config = dict(
    num_attention_heads=6,
    parallel_block=True,
    extras=['capped logits'],
    init_std_up=0.0398,
    learning_rate=0.00163,
    max_grad_norm=1.0,
    decay_fraction=0.856,
    doc_mask=True,
)
Each number is 50 + 10 x the weight over its row's rms, rounded and kept within 0 to 99. Layers, rows and columns count from 0. The size before them is the row's rms in percent of the matrix's.

# o: layer 9 attention output (transposed), 384x192, rms 0.0496, rows 0-14,64-78,128-142,192-206,256-270,320-334, columns 0-63
# v: layer 9 attention value, 64x192, rms 0.0357, rows 1-15, columns 0-63
o0 110:48 40 45 32 30 42 52 58 46 47 55 27 48 55 55 42 58 51 51 55 41 48 69 45 46 45 61 45 38 43 53 53 68 53 40 46 48 75 58 36 67 70 51 55 64 44 43 45 56 27 34 47 37 48 46 49 41 46 56 44 36 40 58 52
o64 087:61 57 43 40 61 41 59 34 41 42 50 57 38 44 53 47 58 35 66 47 50 54 42 55 49 36 42 66 45 42 57 62 39 52 50 58 42 49 41 57 54 31 54 40 51 54 37 39 51 57 56 52 43 61 47 36 34 50 56 61 40 65 45 58
o128 105:49 47 35 49 46 50 66 35 43 52 51 60 44 43 41 42 54 44 63 56 49 63 40 38 37 67 37 42 45 59 40 54 36 44 44 51 41 63 56 66 36 49 48 68 58 60 44 37 58 44 57 52 44 61 46 59 44 33 49 51 52 51 50 54
o192 098:61 54 73 52 35 64 45 44 34 64 46 68 53 60 57 60 56 49 64 44 47 51 48 61 54 40 46 45 50 63 63 65 53 54 37 50 53 51 40 66 32 50 45 49 39 51 60 49 48 63 51 49 54 37 60 41 66 45 52 38 51 60 50 63
o256 104:42 54 47 52 55 54 54 57 32 48 45 30 70 59 55 41 49 65 45 53 69 46 36 45 46 53 46 46 66 41 57 43 58 51 64 29 67 53 63 35 71 37 61 61 42 45 66 59 46 31 38 49 40 55 28 63 45 48 51 51 47 57 55 49
o320 097:41 65 44 51 36 48 53 47 59 48 45 60 55 51 53 68 51 38 48 54 46 57 37 62 55 67 54 54 57 34 40 39 34 55 53 60 46 42 43 50 30 54 51 38 43 53 58 45 51 58 52 47 55 47 50 64 49 48 31 45 46 46 56 57
v1 095:61 41 60 65 59 41 37 54 71 61 63 51 74 36 53 48 46 71 53 52 52 49 37 50 52 32 44 45 48 63 48 52 46 57 60 40 55 40 59 54 62 54 52 25 67 52 43 56 40 73 42 49 50 60 43 65 52 52 33 43 47 48 50 62
o1 110:51 55 44 57 49 63 38 44 71 55 38 51 65 44 60 52 61 33 27 48 51 50 38 55 54 45 61 28 50 54 33 52 54 58 52 52 62 73 56 33 48 35 74 48 63 41 38 52 49 58 56 42 46 50 35 59 49 49 57 45 56 55 56 57
o65 096:55 54 40 37 43 33 55 49 51 63 44 43 55 48 54 56 43 66 50 38 51 52 46 23 53 56 64 59 61 31 60 56 56 54 48 42 48 58 49 42 54 35 47 46 54 34 39 58 58 59 64 52 47 63 30 32 38 40 52 62 44 63 57 54
o129 111:43 77 41 50 49 59 47 46 50 55 60 45 40 39 40 40 59 50 36 58 55 48 44 51 50 54 23 51 66 59 46 44 45 52 41 48 55 43 57 51 59 69 46 56 52 61 48 58 51 62 38 44 53 47 53 61 42 60 40 37 57 44 39 47
o193 104:37 53 55 44 39 64 57 64 34 51 36 63 47 65 56 48 56 49 81 50 45 53 46 56 45 47 59 58 26 66 53 61 39 42 56 60 37 56 54 70 44 46 51 39 54 54 51 35 48 35 44 63 33 42 45 37 67 52 50 40 61 49 54 46
o257 100:44 46 50 62 67 61 79 49 54 34 59 46 61 54 51 30 50 56 50 57 50 58 63 65 23 44 42 39 49 36 42 50 58 50 47 71 39 44 46 55 34 74 53 49 37 47 67 46 45 53 47 55 52 50 65 53 48 47 63 49 59 32 52 33
o321 090:44 43 56 48 41 32 41 36 48 52 55 52 60 47 52 51 35 43 39 55 63 52 40 52 56 64 49 59 48 51 40 30 28 39 61 53 56 46 55 40 44 30 49 44 59 63 62 38 47 43 54 51 43 40 56 46 59 44 63 58 44 39 36 58
v2 098:51 57 57 61 64 44 58 41 74 76 44 53 45 45 29 34 61 42 60 58 50 43 59 41 42 57 51 36 63 48 39 53 42 68 47 48 51 45 28 53 54 52 34 48 38 49 43 28 37 35 50 45 37 30 56 59 47 64 52 48 57 43 31 60
o2 110:44 45 48 40 42 59 55 43 54 54 26 62 56 42 60 49 48 41 27 34 61 52 45 43 50 37 55 59 68 63 38 54 52 57 49 63 52 38 53 56 51 49 54 61 54 41 53 49 41 41 58 24 41 57 30 51 38 44 52 54 55 50 40 44
o66 103:62 62 61 66 46 44 51 73 54 46 56 54 55 57 47 42 51 48 66 50 38 39 41 39 40 59 57 60 42 57 52 53 43 46 46 66 40 49 44 49 53 44 56 42 55 58 24 57 60 27 49 42 46 49 46 65 28 39 58 56 53 63 67 48
o130 099:60 43 58 43 53 57 38 34 49 32 66 34 51 36 49 52 54 62 42 46 45 58 46 53 50 59 46 55 34 53 50 37 63 41 59 64 48 37 45 53 41 63 54 43 44 47 57 50 60 60 38 50 56 63 75 62 57 46 58 51 60 47 47 55
o194 096:58 51 51 47 40 50 25 49 55 35 52 41 66 64 38 43 29 35 68 50 47 38 52 46 38 48 53 50 60 53 56 60 36 53 44 43 54 53 52 56 64 67 47 77 43 52 61 49 45 51 44 39 46 43 73 67 59 58 50 59 50 52 43 48
o258 098:54 51 53 42 58 75 52 55 54 47 57 34 44 37 66 33 40 44 10 52 45 56 60 72 54 51 52 44 37 50 56 43 60 62 45 32 43 41 47 38 44 38 58 59 58 58 49 52 45 64 56 44 51 52 38 35 63 58 60 65 40 47 60 41
o322 101:47 26 44 31 57 49 43 42 45 47 36 47 49 52 47 72 49 62 64 60 55 57 74 41 49 53 66 36 63 39 53 44 62 55 52 58 55 58 47 42 47 52 53 52 51 47 66 44 56 51 42 48 55 43 43 52 53 62 44 57 48 59 47 34
v3 096:51 71 56 59 36 57 56 48 56 48 71 58 28 37 35 46 57 46 53 58 49 52 65 61 58 49 36 47 48 50 57 40 49 59 62 33 47 49 65 40 54 47 57 55 40 58 48 68 40 46 65 51 41 69 42 50 35 61 53 65 52 43 52 45
o3 114:56 44 56 52 49 38 61 39 58 41 59 44 38 34 62 49 47 38 52 59 52 39 60 45 61 41 24 47 40 64 33 59 43 34 46 33 47 39 44 53 45 60 57 60 58 59 32 52 69 55 63 71 56 74 43 44 43 37 61 53 52 66 47 38
o67 097:48 63 59 45 65 50 28 53 38 51 49 47 51 51 60 53 42 43 46 35 52 61 57 61 53 46 48 51 61 28 56 58 54 57 46 66 64 41 30 67 58 40 51 45 49 35 50 44 55 46 52 44 57 57 56 52 48 52 54 53 39 45 41 70
o131 089:49 55 41 41 54 41 28 50 66 35 43 41 64 57 51 72 55 48 53 54 45 52 51 62 38 52 47 62 45 49 44 66 56 47 56 35 55 56 61 64 59 42 45 68 50 49 51 26 64 57 39 49 35 39 52 67 69 46 68 34 42 48 23 50
o195 092:49 74 58 67 36 57 60 45 67 56 36 51 34 55 46 66 39 41 40 47 34 46 70 61 42 56 58 39 38 47 59 64 54 44 49 47 40 54 43 47 62 50 65 15 46 51 45 59 51 60 58 40 54 37 46 56 52 60 44 47 66 49 49 52
o259 104:65 40 39 49 59 40 59 45 49 46 56 63 47 44 47 61 69 36 58 45 36 53 53 28 38 60 51 50 55 54 54 55 41 42 50 60 42 50 56 37 34 49 36 47 51 58 29 48 37 57 62 63 45 38 37 39 32 39 55 33 60 51 62 49
o323 099:42 40 44 64 56 46 65 43 41 62 45 47 71 52 38 34 42 41 57 52 43 48 56 32 42 61 42 58 42 46 56 41 50 36 48 58 57 61 34 63 45 51 59 49 51 56 49 45 64 47 37 33 50 37 66 56 65 33 63 41 35 54 42 33
v4 092:40 44 55 49 57 61 52 56 60 42 51 42 53 55 47 58 46 54 56 49 47 45 48 30 65 66 55 51 39 71 41 38 52 49 53 36 47 33 56 66 56 58 56 45 49 60 50 41 44 66 35 57 56 57 44 56 60 46 40 42 56 50 50 29
o4 103:63 50 58 29 55 61 51 57 78 34 46 44 42 64 61 63 56 36 50 50 42 55 51 54 44 40 39 48 43 44 45 41 44 58 58 45 36 64 59 41 28 45 59 43 54 38 45 32 48 57 50 53 53 54 46 57 39 74 60 59 50 53 52 67
o68 105:47 44 41 48 44 45 51 54 19 58 46 55 30 39 49 60 37 59 65 44 25 44 53 51 49 50 49 44 65 47 54 59 55 32 44 43 35 44 42 53 53 45 42 62 45 59 70 62 46 44 55 43 66 47 63 54 37 46 34 61 62 51 54 51
o132 092:44 50 40 54 54 55 59 65 46 73 39 43 46 39 48 38 55 54 55 50 42 38 35 62 53 31 67 41 51 39 59 49 37 54 40 49 41 36 31 47 52 44 45 42 55 31 39 55 43 43 61 37 61 70 56 59 31 49 36 43 47 50 46 56
o196 087:44 54 57 40 56 49 51 63 56 62 38 64 37 60 52 57 56 45 52 40 59 61 63 51 42 56 38 45 40 46 53 52 56 40 65 33 65 51 48 59 23 57 60 50 47 45 47 48 45 38 57 34 48 53 48 43 55 27 60 68 44 49 45 44
o260 102:63 48 47 51 60 68 56 35 41 55 54 39 50 51 50 49 64 59 41 48 52 65 54 60 51 40 47 47 57 36 56 48 53 91 52 59 51 53 46 41 44 57 29 48 54 44 66 41 51 43 38 42 50 56 47 44 73 55 57 40 42 50 48 57
o324 109:34 39 55 52 66 52 49 57 63 69 62 50 61 60 47 57 46 44 52 68 53 18 53 49 48 44 52 37 56 43 41 55 51 43 53 46 31 56 46 39 44 69 50 46 57 46 34 55 48 33 48 42 36 34 41 65 39 42 48 41 64 50 56 49
v5 101:47 48 48 48 60 45 37 42 53 66 49 59 41 61 54 52 43 49 51 41 51 56 60 39 45 49 53 42 60 46 51 56 53 36 44 59 53 57 49 45 54 26 47 77 43 39 51 66 49 61 58 55 60 44 48 44 38 32 40 42 54 64 42 31
o5 113:58 57 51 65 59 32 46 33 50 63 58 43 45 45 51 43 45 59 57 66 49 47 47 31 60 65 45 48 70 46 50 44 47 47 39 63 65 49 42 47 48 51 44 63 50 52 45 47 57 64 36 55 57 66 54 37 36 44 52 55 47 53 69 69
o69 091:44 49 53 43 38 71 53 58 58 47 29 44 41 44 52 50 61 36 36 56 46 46 48 67 29 45 39 47 39 36 50 53 66 58 56 56 50 57 54 65 51 48 50 48 58 59 46 40 56 60 59 47 48 37 40 52 52 37 48 61 47 52 47 39
o133 093:33 53 47 40 52 56 59 48 46 44 57 51 68 49 45 57 57 39 50 51 45 38 45 47 66 56 49 62 35 31 50 40 43 42 62 31 38 36 57 55 55 41 49 63 71 56 51 49 39 49 53 41 54 61 52 48 54 38 61 44 54 38 67 53
o197 099:46 45 54 57 47 63 33 64 41 64 52 57 55 55 53 42 43 61 33 63 57 36 51 48 32 48 47 69 46 44 59 57 41 39 49 52 42 51 44 62 77 40 48 50 58 39 61 54 46 54 48 47 53 63 63 57 57 45 42 47 44 43 34 51
o261 096:62 53 35 55 34 33 47 59 48 46 46 38 62 52 65 38 50 51 66 56 61 47 29 46 46 45 47 48 67 46 48 60 34 45 53 57 41 48 68 44 42 63 55 48 61 55 37 52 52 39 60 50 59 59 52 51 21 61 53 58 55 43 65 57
o325 096:51 47 53 57 55 56 51 46 32 29 62 47 57 42 45 48 41 48 38 52 42 59 52 57 45 57 31 59 41 53 50 37 55 58 53 57 43 48 36 54 63 42 57 44 48 48 59 41 31 65 32 40 43 56 49 57 73 59 53 51 42 51 39 53
v6 104:37 52 39 60 41 60 44 50 46 59 55 33 39 67 46 51 52 41 46 60 50 50 69 44 43 58 76 42 67 36 39 47 40 46 49 64 55 56 63 59 74 56 55 31 38 34 45 69 50 66 50 33 55 63 29 55 58 55 39 57 54 58 55 60
o6 093:33 23 45 61 66 45 55 57 68 47 53 70 45 58 48 50 57 50 64 51 47 52 62 50 48 52 63 57 52 47 58 56 49 49 54 56 69 75 52 50 52 47 55 55 53 53 53 48 39 41 56 54 48 63 30 46 43 49 39 34 43 77 46 52
o70 097:68 55 44 39 65 39 50 53 46 35 55 50 50 36 53 53 55 39 57 44 48 43 39 43 52 53 54 65 50 59 55 60 47 44 36 57 52 51 35 42 49 46 47 47 60 56 44 58 53 40 52 57 47 51 73 48 40 41 52 38 45 56 70 55
o134 108:58 49 63 35 40 60 69 50 64 46 54 39 76 57 55 51 44 62 74 60 41 59 38 45 50 57 53 45 67 50 47 64 40 42 58 52 51 46 53 25 43 42 37 65 43 46 50 53 53 42 42 50 47 44 55 57 17 34 55 56 58 49 53 49
o198 101:66 68 49 63 54 10 48 58 50 45 66 41 36 39 34 44 46 46 58 67 44 35 47 38 49 43 50 45 51 65 50 48 39 51 48 52 40 47 62 48 52 47 60 48 55 59 34 48 42 44 55 56 60 54 40 41 41 47 58 63 50 55 62 53
o262 111:23 53 42 47 60 71 41 47 58 51 45 53 44 38 60 43 46 62 18 32 72 41 49 58 67 43 45 57 41 55 61 31 62 59 66 43 56 44 49 57 58 48 45 48 44 36 61 40 51 65 46 65 49 70 45 59 57 37 43 48 37 53 43 44
o326 094:51 57 45 41 40 37 64 35 38 69 39 37 49 61 48 60 55 40 71 69 50 52 43 47 52 73 59 62 59 54 53 39 37 52 44 55 56 59 52 62 58 41 40 51 75 56 48 55 45 42 57 51 63 53 54 49 37 55 68 40 33 53 51 49
v7 097:55 54 44 48 55 66 63 44 37 39 38 50 46 53 57 63 53 43 58 44 40 72 58 48 46 44 38 28 43 40 50 31 46 62 46 41 43 56 66 54 39 49 37 58 61 67 53 47 60 39 35 43 42 41 42 54 47 66 50 53 50 47 59 51
o7 112:58 53 37 69 34 57 58 40 66 38 58 45 56 37 50 44 62 52 65 44 59 44 49 57 40 50 45 54 56 56 54 49 51 53 47 42 44 47 55 50 55 42 58 39 52 47 52 57 65 51 46 25 34 42 39 55 38 43 38 49 33 58 50 47
o71 102:40 48 53 52 40 66 46 41 60 60 48 53 49 53 36 36 45 47 54 47 55 15 54 48 63 56 36 47 59 50 41 57 38 43 63 71 39 41 32 50 64 57 50 56 49 41 42 41 61 67 55 50 74 60 49 54 66 48 52 59 54 32 53 53
o135 099:41 44 39 41 52 40 44 53 43 49 43 62 57 39 38 56 56 64 55 53 43 39 54 53 49 49 54 55 39 30 59 50 46 54 52 46 55 62 39 37 63 53 45 45 58 56 48 59 55 50 63 46 62 52 60 42 71 54 62 64 56 63 58 56
o199 094:54 38 33 51 46 33 56 53 57 43 68 52 42 60 65 60 61 55 33 54 44 37 48 43 47 48 41 36 60 46 67 55 55 59 51 46 55 53 38 36 42 74 38 42 39 63 69 35 57 64 35 49 42 44 52 38 63 52 51 56 52 68 54 45
o263 105:40 68 69 46 53 43 27 61 53 70 59 41 35 36 48 47 59 45 51 48 53 63 52 46 55 52 56 54 67 47 37 34 55 44 35 40 60 50 64 48 29 37 40 31 52 42 48 55 47 35 63 78 51 38 46 60 47 40 55 43 56 43 49 52
o327 094:48 44 43 51 58 48 42 64 43 74 61 55 63 73 65 53 68 53 51 37 44 58 64 41 54 46 45 61 66 51 57 54 74 42 48 43 60 55 48 36 18 42 62 36 41 57 47 52 68 66 49 48 59 57 40 28 45 47 48 44 23 50 62 61
v8 104:34 51 42 51 53 42 52 50 61 39 56 56 46 51 27 55 54 57 56 45 49 54 49 36 50 45 42 53 45 65 42 36 28 43 56 37 62 45 47 39 52 64 47 43 43 48 39 49 50 48 69 67 54 56 59 54 54 62 36 44 39 48 73 66
o8 111:26 58 47 71 59 42 42 55 40 43 54 47 52 44 39 43 55 47 64 42 33 49 60 33 68 32 52 50 43 49 52 55 56 55 34 31 31 31 62 34 45 49 60 55 66 48 47 50 57 49 57 50 27 49 52 55 44 47 53 52 41 55 54 60
o72 088:42 57 59 44 54 35 43 57 36 35 45 48 61 47 45 53 55 44 51 75 56 49 48 66 48 57 58 46 55 53 50 60 72 50 57 61 41 57 57 46 46 50 61 47 60 59 56 50 34 34 41 63 52 50 43 51 38 44 57 40 61 53 69 45
o136 110:56 44 50 52 51 26 51 63 38 50 59 50 62 54 49 66 37 56 80 69 50 28 42 46 55 70 58 39 53 64 55 60 47 40 47 61 62 64 62 45 38 52 46 50 55 37 69 59 50 45 49 60 41 50 48 56 37 44 50 35 52 62 47 61
o200 092:42 62 45 48 50 47 35 50 61 61 62 38 58 47 64 54 48 51 43 44 67 54 46 69 50 37 44 47 71 55 53 39 50 66 46 29 46 53 35 40 54 49 52 38 46 42 49 46 45 66 39 49 70 58 71 49 71 63 42 43 46 40 40 57
o264 103:64 54 47 52 43 54 44 33 41 61 73 28 51 44 55 44 48 59 43 41 55 52 50 49 61 51 45 72 47 45 55 53 50 56 36 46 49 56 49 43 59 51 40 66 57 58 46 36 48 72 45 47 38 43 32 50 66 58 40 63 39 37 44 36
o328 100:64 66 41 48 45 61 38 56 47 34 45 57 60 46 54 56 54 47 41 52 52 44 54 55 33 61 40 58 55 45 50 46 48 65 58 47 51 58 46 53 51 62 41 58 59 58 53 58 50 57 55 56 77 51 63 43 61 60 53 70 41 48 38 39
v9 092:53 44 57 39 47 39 47 49 43 56 41 64 41 46 40 57 44 56 52 41 49 60 54 25 21 48 51 34 45 49 63 75 48 48 59 57 56 37 44 45 44 38 43 60 49 61 57 63 67 66 56 58 45 69 50 23 55 56 46 52 59 72 36 53
o9 113:49 49 49 49 60 28 37 44 59 66 53 40 42 45 50 38 51 52 66 52 48 53 42 55 41 70 51 49 44 50 58 36 54 51 53 67 53 45 53 54 59 45 35 61 40 52 48 46 54 50 75 51 46 55 55 45 59 38 70 64 63 44 44 51
o73 094:29 43 47 38 53 62 64 62 39 52 63 55 52 49 52 50 43 45 48 49 69 63 40 44 36 50 37 63 72 44 45 57 27 60 39 64 57 59 43 57 57 58 35 32 45 51 48 61 57 51 37 40 51 46 45 62 50 71 58 44 39 37 52 48
o137 111:50 47 49 31 57 42 60 41 64 48 63 20 50 35 41 46 38 51 63 49 55 51 57 52 41 52 61 47 53 50 60 61 34 52 57 51 55 65 31 62 44 69 48 57 57 41 61 25 40 37 39 59 55 41 46 55 50 34 67 29 49 59 55 46
o201 094:67 47 39 51 36 48 62 52 49 44 38 56 61 49 53 49 35 58 48 55 51 31 55 56 38 42 57 58 47 58 50 62 36 47 60 62 38 47 44 30 50 55 42 64 57 42 58 31 62 32 48 60 48 47 48 43 41 41 60 59 57 58 50 48
o265 095:57 65 48 52 53 53 36 48 36 42 30 70 41 54 43 47 54 70 40 53 53 38 63 52 61 36 55 55 63 37 65 51 63 63 51 45 37 40 63 56 57 54 53 46 28 39 58 55 45 51 36 39 45 46 46 37 57 49 48 54 31 48 52 52
o329 094:44 53 29 46 48 53 79 38 47 42 49 49 67 54 45 58 50 53 47 70 58 53 21 41 47 40 65 66 44 54 48 49 45 54 54 54 54 50 53 51 32 37 49 35 87 48 51 47 43 62 52 46 49 40 46 53 33 52 42 47 47 45 56 57
v10 100:54 30 60 43 50 53 36 52 54 31 60 42 30 57 50 47 45 52 60 42 60 33 38 41 51 31 53 62 54 42 51 28 67 49 54 33 39 63 30 43 42 42 46 51 50 55 56 62 58 50 38 48 48 64 37 40 65 55 49 72 43 58 25 35
o10 113:62 38 51 40 44 45 54 64 37 49 64 45 45 60 29 32 58 59 58 70 64 37 40 50 44 43 57 42 56 60 61 68 38 37 42 37 62 48 50 38 56 56 64 53 39 50 52 33 55 53 56 44 39 64 34 46 46 49 54 61 50 63 68 73
o74 091:62 57 44 41 46 43 58 41 35 57 42 50 44 44 59 61 57 40 30 49 42 57 46 61 45 57 58 65 45 44 46 77 55 51 64 55 54 45 65 36 41 64 39 54 49 49 47 35 40 34 51 61 55 63 55 34 59 41 29 39 48 56 53 62
o138 094:55 47 38 43 56 64 38 45 34 50 62 71 56 42 47 64 58 26 52 38 63 38 51 49 47 69 44 45 64 60 42 40 59 49 50 40 61 36 68 40 60 40 48 55 39 47 64 56 40 46 53 38 45 61 62 47 55 40 29 35 49 57 70 62
o202 097:58 38 44 63 62 46 49 52 39 53 44 66 58 55 57 51 48 56 57 62 43 55 57 37 64 36 55 42 54 59 50 70 45 39 54 47 37 46 58 44 32 63 33 31 55 51 49 51 43 40 55 33 35 47 60 44 39 34 48 54 38 40 46 66
o266 104:46 43 48 48 51 63 70 41 41 59 48 48 51 39 39 38 51 30 55 32 46 51 61 49 62 43 59 69 45 41 71 67 53 49 49 60 43 52 53 52 51 54 53 51 65 62 53 58 62 53 56 36 67 56 62 57 33 36 45 49 50 52 49 47
o330 102:42 63 55 59 66 51 30 63 54 58 55 54 50 75 53 46 50 58 37 45 39 52 56 57 45 46 42 39 52 26 46 49 48 25 49 39 46 59 52 56 41 59 42 48 47 57 53 46 39 53 66 33 61 52 41 56 47 56 52 45 45 42 55 56
v11 099:58 54 75 54 50 53 53 73 55 45 40 42 68 44 50 38 51 42 54 29 64 57 67 64 47 56 32 70 56 61 45 63 41 72 46 36 65 56 52 55 59 76 45 54 40 56 33 57 57 26 47 58 61 51 38 51 40 29 43 42 61 47 54 47
o11 111:58 57 63 45 54 51 44 53 64 43 33 66 54 49 42 36 47 58 82 44 56 41 47 55 47 56 42 61 50 51 46 46 31 52 46 60 61 59 72 52 57 56 67 52 33 41 43 52 46 55 58 53 37 45 36 46 36 52 63 65 58 53 68 58
o75 093:37 44 54 65 49 46 60 40 40 55 53 66 53 59 66 63 48 70 64 61 34 64 45 53 40 55 39 46 24 39 62 57 53 55 42 60 54 48 45 51 53 48 38 60 45 36 59 58 54 72 50 45 50 44 69 43 55 30 53 46 61 36 44 40
o139 100:24 46 43 49 36 43 50 44 52 40 63 44 43 55 54 64 61 61 44 41 54 49 40 59 60 57 52 45 65 54 61 35 44 41 68 35 47 65 28 62 53 25 54 57 43 48 75 61 32 60 62 65 66 46 56 50 60 51 53 60 56 50 55 51
o203 098:57 60 50 63 47 46 41 44 53 41 46 46 32 54 50 60 55 50 36 49 55 48 48 40 40 62 51 61 40 24 64 57 30 52 60 56 43 50 57 37 46 35 41 54 51 49 47 61 50 64 56 45 62 36 44 50 61 40 36 52 46 60 42 47
o267 082:69 42 35 64 56 53 58 53 58 56 46 73 50 64 50 61 43 47 40 57 41 43 26 58 58 51 67 55 52 44 54 36 37 37 49 53 34 50 47 50 42 35 70 34 48 58 59 35 31 54 53 50 48 52 35 40 48 62 50 48 46 62 41 62
o331 100:46 44 43 63 39 50 35 69 38 42 48 38 41 65 46 52 58 62 50 34 51 42 45 58 57 52 40 44 51 37 57 46 60 48 56 52 39 42 42 41 50 48 58 64 54 42 75 61 56 46 40 49 42 59 40 59 60 62 38 52 62 39 40 40
v12 098:76 54 45 44 49 63 54 61 55 52 51 59 47 39 37 62 49 28 51 37 66 46 43 58 34 52 54 52 43 43 48 53 54 57 32 70 56 45 45 46 31 49 55 42 50 54 41 60 59 54 47 39 42 65 54 44 61 64 51 45 34 35 52 31
o12 105:60 51 66 52 30 44 62 44 44 41 62 55 36 42 43 61 38 50 75 39 46 59 55 62 66 35 43 36 40 47 45 44 49 44 51 50 48 46 39 56 42 40 61 49 70 52 57 40 53 65 47 43 49 50 53 57 34 58 27 44 45 62 54 56
o76 099:56 60 54 53 49 36 36 50 64 55 49 37 47 54 44 34 37 55 42 47 34 55 80 60 60 56 49 49 59 50 64 45 49 54 50 39 41 57 60 65 56 40 52 47 53 56 61 47 49 51 42 56 78 44 32 56 45 26 55 72 52 38 45 58
o140 094:50 43 50 57 38 46 50 43 47 49 38 44 52 57 45 53 53 63 43 51 48 53 62 53 71 48 54 40 42 45 60 59 52 42 46 59 30 49 65 44 37 58 62 62 40 47 42 61 42 48 53 61 49 42 36 64 44 55 41 61 71 45 56 53
o204 099:42 51 58 48 63 49 48 62 53 47 53 24 47 61 65 52 56 35 41 37 38 49 60 42 57 52 60 66 58 45 53 36 54 45 53 42 56 57 53 39 59 50 54 61 50 49 20 45 39 53 53 48 45 70 41 51 58 62 60 43 45 49 72 48
o268 087:25 48 77 39 62 63 43 60 42 57 48 51 46 45 42 44 34 61 48 37 39 42 48 50 55 39 58 60 61 56 32 38 64 53 47 54 58 44 40 43 54 45 57 27 46 46 60 45 59 44 49 59 58 56 59 51 53 47 52 34 49 60 54 48
o332 094:48 52 36 27 55 43 51 66 48 53 45 27 52 58 33 51 52 40 70 53 51 54 68 57 49 46 44 57 69 63 54 38 38 47 62 41 42 62 45 52 50 39 47 61 48 62 48 41 55 46 54 64 59 71 52 55 34 55 61 36 57 62 55 51
v13 096:67 52 43 47 42 60 44 40 47 53 52 48 51 51 60 43 48 57 50 54 57 54 40 43 58 60 63 24 62 47 55 45 51 67 57 57 54 45 33 41 27 62 60 50 60 42 47 64 34 44 80 46 57 64 61 58 53 48 50 45 42 49 35 51
o13 101:31 53 45 52 64 47 49 44 55 60 62 69 44 40 52 59 56 61 60 44 54 49 49 50 61 56 50 42 67 48 43 45 46 40 33 55 52 55 55 43 42 37 62 46 52 56 41 50 29 55 50 33 37 50 64 70 48 58 58 56 62 45 53 51
o77 103:50 46 54 46 47 57 64 47 55 47 65 59 47 57 41 52 52 47 37 46 55 67 69 65 65 38 38 51 53 36 43 47 65 60 52 70 53 40 47 64 54 30 51 46 29 53 66 37 56 38 44 67 50 55 52 42 62 49 60 54 48 39 51 61
o141 094:45 39 44 40 51 46 58 69 30 47 53 52 51 56 54 45 45 41 40 49 53 68 63 31 56 58 45 60 49 36 41 56 36 33 45 45 48 67 41 58 51 36 39 40 59 63 39 39 63 26 64 72 57 47 53 47 50 46 70 54 43 56 61 46
o205 095:51 51 26 62 47 56 55 50 63 48 52 40 44 45 53 55 58 40 39 47 46 48 56 49 43 41 50 62 43 48 63 50 52 49 47 47 49 15 56 52 37 58 56 41 31 47 62 41 49 45 44 59 64 60 42 49 47 53 45 49 53 45 56 51
o269 107:35 55 33 50 51 30 35 55 58 47 50 47 57 40 46 42 47 51 50 56 52 45 42 36 41 53 53 52 43 54 57 52 63 46 61 44 47 44 50 64 54 59 46 69 55 46 59 53 58 47 46 45 61 51 50 62 31 40 44 62 43 48 49 51
o333 101:67 50 69 44 44 55 45 40 54 65 63 44 56 54 40 55 58 42 57 50 54 60 50 52 39 44 46 45 44 50 28 42 53 67 47 58 71 53 28 43 56 65 65 54 41 41 47 33 49 60 55 46 37 52 49 39 49 49 42 49 42 62 32 49
v14 100:21 63 42 52 51 59 56 56 47 53 36 60 30 43 59 42 52 48 46 62 56 60 61 32 38 51 39 58 37 75 54 44 63 59 58 54 46 70 39 47 62 29 36 56 42 43 56 59 56 56 55 48 71 47 65 44 56 54 58 51 50 52 39 53
o14 098:43 66 51 42 63 50 68 43 45 51 74 59 69 49 62 61 40 47 56 55 34 51 67 44 52 52 49 37 46 62 30 55 51 40 39 52 61 43 52 48 49 47 35 56 40 53 54 47 68 41 45 41 57 40 48 42 72 52 61 53 35 42 42 48
o78 104:71 49 58 52 43 56 47 47 53 54 44 49 60 42 51 56 48 59 27 39 48 65 29 53 42 55 56 47 64 22 53 56 38 56 51 57 52 30 48 60 52 77 49 45 65 63 44 30 49 31 48 39 56 54 43 65 54 44 35 40 55 54 46 51
o142 106:60 50 42 63 52 41 50 40 69 61 55 44 52 57 50 69 41 23 23 26 35 44 43 58 47 53 71 46 81 41 53 63 54 47 55 49 51 44 49 42 57 49 48 57 65 54 47 46 55 43 67 42 37 53 49 47 45 50 35 56 55 61 64 56
o206 103:41 67 71 42 56 42 45 39 40 45 37 41 45 57 45 42 31 44 39 42 68 56 49 39 57 50 50 51 65 39 29 53 48 41 49 49 50 63 45 61 49 37 52 56 54 67 48 47 43 59 55 40 52 54 55 52 64 60 41 52 37 58 59 54
o270 101:54 45 53 39 54 41 66 55 31 54 51 46 62 65 57 42 54 33 55 44 48 49 43 59 46 35 55 41 49 53 53 57 46 63 52 51 32 55 48 65 21 48 38 63 50 67 49 54 39 51 48 56 66 67 67 71 41 44 48 55 57 56 49 34
o334 093:32 49 53 62 39 53 68 39 42 42 60 55 16 48 51 41 48 54 45 54 37 46 59 41 40 54 63 59 40 56 53 36 55 58 42 46 67 49 36 43 56 46 62 53 57 48 51 62 50 53 53 55 40 38 58 39 68 59 53 54 59 53 34 38
v15 093:55 46 70 67 46 74 51 36 58 54 47 59 57 49 45 70 46 49 42 60 56 49 53 30 62 53 43 41 64 57 63 51 44 36 65 60 24 50 41 53 63 49 52 47 42 52 43 46 54 45 46 45 62 59 42 54 53 29 45 64 44 41 46 57